Weights of a small GPT-style language model, trained from scratch on English Wikipedia: 12 heads of 32.
Each number is 500 + 50 x the weight over its row's rms, rounded and kept within 0 to 999. Layers, rows and columns count from 0. Numbers have three digits each. The size before them is the row's rms in percent of the matrix's.

# down: layer 4 MLP down (transposed), 1536x384, rms 0.0256, rows 16-75, columns 240-287
# up: layer 4 MLP up, 1536x384, rms 0.042, rows 17-76, columns 240-287
down16 100:404596546504359540482448553531485509511456496562490557536514606533491572470519510525430580446483527518465491515575506485476505499512495500515398
up17 105:497473556472632419533473457482507513496457513475553507466455426517394470568506498497614541439534460436511603420406494513495482556483500427502500
down17 107:477446485531527503575471558478418526569475544430518483475538440492482503481517452469527438561572458440472559555421511501400477599505489414488536
up18 113:449439513558547526482443548532535503531545485485460513482523440462460463469499511465490574551533546499450447456460444506475524497557466488518597
down18 117:451494551512564575488452495490543503488531474450521552520521448450528500572493472446420531492497525471551500495395624451425483511596505564482547
up19 105:502492468512510467501547482554481426452482519572479543494503435510534525579517486494462451525449650493458496536434522493469534506498529484542397
down19 112:522512438497508559429515558563521410520491536493498458468477371481370538495530561527548517463494537523531501467489505568478445528615500466458559
up20 096:549507535465477457534470506403488487467474431472461533565513491488479438466529492536555488521538512400539478527584534525578576444518499402449485
down20 104:372528453408488508398473450477495567530510517526492481518580579451475566488547542436637534501519570534515518501568397559401519488412432578504539
up21 103:483454563567481448404410477426492546466545428498542437548583452549483554506482538539563472524469427509472593523411488565581653546500427494484539
down21 104:480476584473535555540406438456647444456511438437430552500447518520450479542494465491496470491534548478467456582547489538429438436506462489481503
up22 107:523440487529563466515499522514492600476410446545549528503474575538539445442454527488464511471486468506492570367588418504506494609559459549443471
down22 113:613380476497447491536487501470537456499493506575479478418560477459571566472509364515514462491487529487544522546488534447590467445447497516554555
up23 099:523532576497574495543459550449442510494406504546504496542582519473542449474544481484415564518332519633467487484574557532464569385550525475488549
down23 113:422491493458447462520475512575559562490479467628578570533470570506503471503513440511472494498538437539512508504406541521497569473523489508465533
up24 103:556472416536565541482542605497484460500492471507380520461451437466490569438596438543592462459490482501448445468523506527408575459562595538437489
down24 110:535468445506477479503606543430474528461534515473562503526488536539528470503508493501535529553579464477519513528504517485476468526530482415533469
up25 100:537506519423515522611558495503617452544464523564442512473470556627486520422581492502527550463522496463469585522549484399542524508532495509544508
down25 103:572503527455454454595547404527440558531427521503501535545506550510469490592543492597553500442583415467432518459556575530528478467576461473432525
up26 096:621490535523477502514473577443587562419533491415499449469506433491430520475511511569481462509431528483455519530479399586536584566419607521524481
down26 093:366590486490485508492535470531410501531396545508471520484511517487542469497485499415586462499520413505492479475600494517464445535386518474531463
up27 093:481414483459476429470548544538586564469529525426532526425560568464408443545518494510370526507473419456462544543478580547548501475546495588537439
down27 080:489478534441562495456573456504544506540530517460501601494507507553557583448483471503588488461510456510568493517505452496521500508617431449522437
up28 098:475571543654469489505577445581468476484531514476500552479470465434405480535475592483514612533523439669538453440507478449470562447513457478460510
down28 089:494438544470492564481449515559500527518485542518554479525474558489524464603479480494435469568543546501490546506619500450505450509509486505569500
up29 101:448463536518576469450504523556506607413519524481545484605431520448570570441497428497458561450533446460501652553496482444600560515521542502576513
down29 099:395519564527493388587559500484499537561539497519588509462532586614423522492585499479501491470463436494523472494526523491518529544503409636573596
up30 100:599529544532423532480475516501579483552513526541505469485436505518487468488498496471527536566491443421427525581476509502364514526517506442472561
down30 103:586608499432437464512544515509475474403580487518550505482463454464520405517516495471485449467525531449475491532538552608532479490469552430465416
up31 093:468443576468576545456529541527378484573536536409468483506510464545483547457641551511542590444512454543529426481541469476522532505482511514440313
down31 087:455488558510490506578573391515566543474463539444619509490443531560545481519459426543484463613490612472538557435583479522494522485517491459443535
up32 097:521443529490500465485509467499520495436546516489455476585596502425481415496572512450363448466412589507447503526521495458478436512566429508491503
down32 101:480550469536560582505459582500477554503467528482512425497467507559490576493410603484575539480578449449484455484538489435483507508442516511470471
up33 102:503546515537541440482503543440461522561477511516452499502482473619427523541480531475559506450542446513500444459451466528556585610458484482509453
down33 101:585583541427539496582559567498526517505478438553463526490526539429511445405562412576432547591562513514584513505436655550526430439517553454511563
up34 097:537455402405379462502479534414574546498451489530464500468406541544461486525491477441528406434471394411450518512568438420492509536490494388384427
down34 090:497519487433549635521520558553495515506524501475460501455515520439541513506451541416373451541494540575511476483458469485612479538516447530429488
up35 100:414419457549492532561434455432517568538520467518499525463415481433485543500533577529585526444492545548453492531557514373491529472555492410543464
down35 105:517521502444409572427432465455450509423568525557541513486427443574490540524529480567618521532561451431505509488468529538484423451515447378455568
up36 098:483472518391473507408571508491552474425540490487442630428538533521475562499493495478470573534517501543509549413476436497565611531415528469506566
down36 102:510455352543452550456467492592414449453449538473459508485513545481440503551527535517444473456442453461508411495564468507486531409522525501536501
up37 091:460475460481470480520434476473515474572504510523486451387527471574532376501403573427462555495493456548618534520546483492487481541530474483428574
down37 076:448522483479470465536492444419534548480469512549526395477510503500554493393599559513463543492409480522446501573563595422470491405486614578415472
up38 102:578493446466523593374498429530434522476517524512565476411462479422493473558479548483460430614491548515482476440527455463496477513579381601469490
down38 102:558509601446416416515513489440436425548484507485493557517495628505483454415442448531434449527502499469469445513551416517507591490510554551557468
up39 096:475533435412448472461531461546507500480437521493480540488539512470497415546365517459563663490513474510541629477522527426503542561534510572438385
down39 095:511471498446523453507482544439558446523549517436541524479489441573476434465469492512416453531445451525440503388494506421527544549506527439528511
up40 094:493577507501502483419377407493492556457403468584500448465438566486422477557424570496445529399509521503516496442484502581560608532504476481423487
down40 088:467511560520483477547532451571465489553538475467517473525516529514538482409462529513476455505558501458531522448527428547552476467526546531553556
up41 093:498472552473498557617561519467477584465571559418521404565461467440565524471470542478476521462387508516598517455473464422579481550519442556452558
down41 087:481482423549455523497549394460431582477470506558455494441544521532495468509455419574547471623384470463508472502480488512482503530507592476508459
up42 091:460569505355503520488403429575511476420427451498464503469587514489535528465545520596515569472461489512481450600486506512490563504510552524440495
down42 081:476490575513504430620512492498493556449447485519473416525526436421485492472516591478440526596514413471540507507569526437418564533548435496563521
up43 099:414487540480573446447566444533496556533639557451497530446650443475497531583445482470411473399434503537586453500470528519579569533497490541528413
down43 093:425558491545494557458468535562513498440519525525440486580405454512451466507457481510552484501562560501395489488566420509521530492496520565492476
up44 099:510555597531438575546460465425571499496457507566452562478632494520523467529541454469534441467450523545450494465551577523453486515523507511511479
down44 096:495481467456511575476474536518535414530567522472438438492414567490524491475464435455567520520475534490486492527484433467518507533538455524507515
up45 100:492564495556561488449479526579434557489422517489505428521487510470497448472445436574486568478536473536543511587400516504536530489480421501500415
down45 103:550535498492490508549542414429520490547502619483523495504462461454481472505570464443552466554418490519487539464466490524508554444536577483443535
up46 102:560507574434472498578315501494524514453505606457456420521506427475550548508502498496440487499598409558513587499476463508559518618541500522536535
down46 096:447459432501532518588482438476573415456445548551585543507506606465558598532513506477511498436459505451578492463528475623503445441501533519475542
up47 108:498559508608490499601566413485516480551467519474566521496462445528523510507479641487471506560499549421537450486532479425493572477482535546485473
down47 112:478594393598548600442584516466525538479484476521518459500508634527528492511499563522497600473450502550461517519542519526475440548432456391519493
up48 088:471480530521469507477593504556506532538528568471437488420541474530481573611527523481482615488542426559388541495591530428479638506500546485525381
down48 070:523559491488438511555512496474479423456590470510426527441519482550474475520497444513482511493592504555542459480498528544576468462492488483541557
up49 095:467514481530503518518435620454514546505535600463593451489493504497590490627466455429496496582563459486464563488566557459479510477507499423457549
down49 096:503498500558408494543539465559427502531480505530545553533491468436466554570551558496488543491494535521482535533367524511512431432483557554458525
up50 097:577469460465578529488591592475456533446504537579467517466517490454434550504498394563496455465450469460423523473399531428486472593453505541576527
down50 112:450402451487488515470432480480578605537451506515563464558522450406519564596468517496465506490478565540567439492541489460521534501540501591417523
up51 098:497586428483521494487458502479486427488478525460468548499550531585524483547596458550500457499438416389543534598501560495473561513483477420450426
down51 103:591510491509459523487534525575552556461581465495549442465465535437533488527469487467463503490530490600532486452494459524417491568485608441574592
up52 104:457481453498476512503503602417438463480388436395515546514540447424556537534496456538491514464575413511480585566501497646499550579440511482466512
down52 110:475501485538516545658457415527440479606517501498447477561525498393424459570490479497519474460511466486511559494518498572475546461507567502535524
up53 091:463551511570558514501620518475460500433366476485536393561525528523517492475524486481484437538586505541508547459594586486539501515568513532569595
down53 099:509487571564564445553485604485500442533467545500495495493541545545417524437528549572619466476547532407544485500530594385433551527486495428437525
up54 093:430477529493375498500557454547522502522467504570492418476566437551580482510450513537578490498498483525468565446561488480512582491520539488558505
down54 089:419505469437544511493513497486429553508505525479435530465505573508542542470424436445484424513513460514485453399479480319537510484416454559355535
up55 093:485581534472405487449468537527588566476542435434412519434467545567465493477557525516460403531568590484513486465470546436477503468529546462532504
down55 091:493451431467425508470471500444514465525487462525553473423470488513477519477562540551524518561458488566497492523445482517560428506502506444586479
up56 100:537477504520427455486477585514504441493480457564576463478539512480551542449447523454432549489457497571561544427489562470514437487517563608454578
down56 100:641542463402504464493523467549486496497362462450564476501536520492488407525552476440501395441501530475561498589526378548558523489450432487441541
up57 098:575572431484550530544530443529578525522479506483495542465509449504457485495506496485483575475508530491418498492520475513361448544546520544498531
down57 085:406470516580460457470539510562494479534481546485474535541534502441464526460404511552478460519607542520537534544566458368510528523628473587488489
up58 102:514436496516599447487490498510469412633601422507608441594463466555476469510486484503485487492447454445492539549435389451503524492410559450500501
down58 103:396478518425456525522582499535583451547561418471556515490529518576534535487544532537532550479542470494401473414571538460475560480445529491500509
up59 102:511475505540386494552557568475445485581499480553508462436453510531444442522496504494532563473501537498511526519516452542553557394540431543509452
down59 102:422410527484465517541578572521553433521520497468509535507477545552540382538516483471515545521496449489559459522485589566511504598525498517445414
up60 102:474510524461555522435509361533435570544486480436510521562572553568472399502481505486451595648516397463502636457588527468495419479515550414535539
down60 108:576553521529548463476401542510479544522516440541404533478549487536558457544502523538428477446573424535550487486423506509556447540506536529459458
up61 102:510462491538539536522473510465513512556542504497491410392478434541534443508432389496450406473483498453400565409506472499481460532491442584494445
down61 095:449495424584423440477571509467613528454518487447519583484420524443508618477503389503428562551403545523441525577462560490578533447435455488556537
up62 097:554517484479646536408543523425533464596530507455461505548515439517476523402486547480495387521516483497502486541415485427608473496436458533439498
down62 109:445464498552405441547533471411513463468449493500491445439433518494481431542504470563462487451520522497574476582498441600546454540456458504595574
up63 101:606502469532496506509505531518456496540575465471535545471573512482468546496476352617473498506511411562499544614503503500584488534568423539516458
down63 109:545524482504476485449428670513437537477491532506473595447526447548527586451506516447609427517528418462477495535463567493474465343483486484532544
up64 088:472531487539561496468527555532524482449446329445480525430428521506569569517503488552455485507438507470454452560457445503569521632486527449440509
down64 076:470451515500470442512513370460469488534447489458488412295422469579460514527482539448432459431427465387594478515482499512501471426469550484460494
up65 093:513484491480534493601506467538458474498521513466529504552623550499401477645480613523505474491429432464614546490486506554549438486461521554451438
down65 079:460476544550557422497483523479472489472511457569465465534460590509426446542581546419469514449546536502449515450503572544486633432548493417586418
up66 105:527521526506519466565546482473425419475467510509513456500449404499554490475628557579591512386449666525517611555488523462563534508449437483552473
down66 116:534480566549484471445495501520501519478540496525554521457423479558509540452434450483490497453449467456417430460446401467501461419484502557593552
up67 088:517561469431484525532530528532485456552500511457521436610547446516559498601541534407593395503620559466463607587557373442515477550475502478525500
down67 077:392568541492536451494524507576508485501438508460456419477457530521471539473603488507405429471546435465482467444568498598514503468470461473449630
up68 106:499490442434615549528461395468422608556502556552635470551576523483469456475471489548516520545523476479441448477414535511531485541558453434502521
down68 106:423427465508513565437488503537461486480483494566505500516483443483565476474440496459445557504491578447478520483509469548440498462473454563532430
up69 103:465545477459483534531546470455451536479515555544505433503436482533545420496548542506536512536469417466508457492591500477525469522452573464518478
down69 115:527456494505492519437485535553558428446477518434494452535471496482538550431493587467446515591338502478562564455466505589535448538480536478585527
up70 099:493603495518584517510512533469523485477414485508512551560633474486542464498575379484542526582465432489554484472489582499508517475576496471466576
down70 098:487497545587495437561457484467503520561466538511542477520494413586474442612450513550466483481530563486606437535519538465465587573515553472633432
up71 097:487548473457438570501562528501504513490463538482494491483481472507421457511437464468485471523524546444394463517422425561556489627581553430431458
down71 097:514572460501421504557535586532569438582389654465530483573486459531431475538560532495524483558448546500488490595503518491491569456519488476550490
up72 109:581548488459464483604543418460498483447527612520585444459448491415493540565431484490428477501462523475518394447413567546500550500582581524501459
down72 122:459493339530449471481489497426551506495431524414506463528427533550481425453593504541447449417625459557557540493528414544513497425466503539452501
up73 102:486453524421485622449611517600517454498521509503478577376442526425520507522405567501480574529508448464437555573503520475556544489480511461528394
down73 113:475481599499520507526489494532433488539530541583515590455540485590491586532479481547473480518492461472534521477428462492457541431499487510484385
up74 102:461430502483521463540568550528457495423530491414521410476495468506472504538376436549424583502432518454491521603461457519533596555490511417500457
down74 102:536540492448494498397596564472455467482479510539465519551475482537530454533466492546484503488549465420461472479545413521476502518548461545478507
up75 097:543514534489503466531516467505565514532506444479556507500401559505460461513445506565482489521436457480489481482507593499558528536525492421541496
down75 106:421532481502474368491425448504495511461524574570417442459436501511484499485493453509512502403548480440409499608390527445513629458520562530526532
up76 102:466482535504489484458580556584441446535461599591541480412543388442368421499559540472458470464458480474563494521498480419438459534546482510507468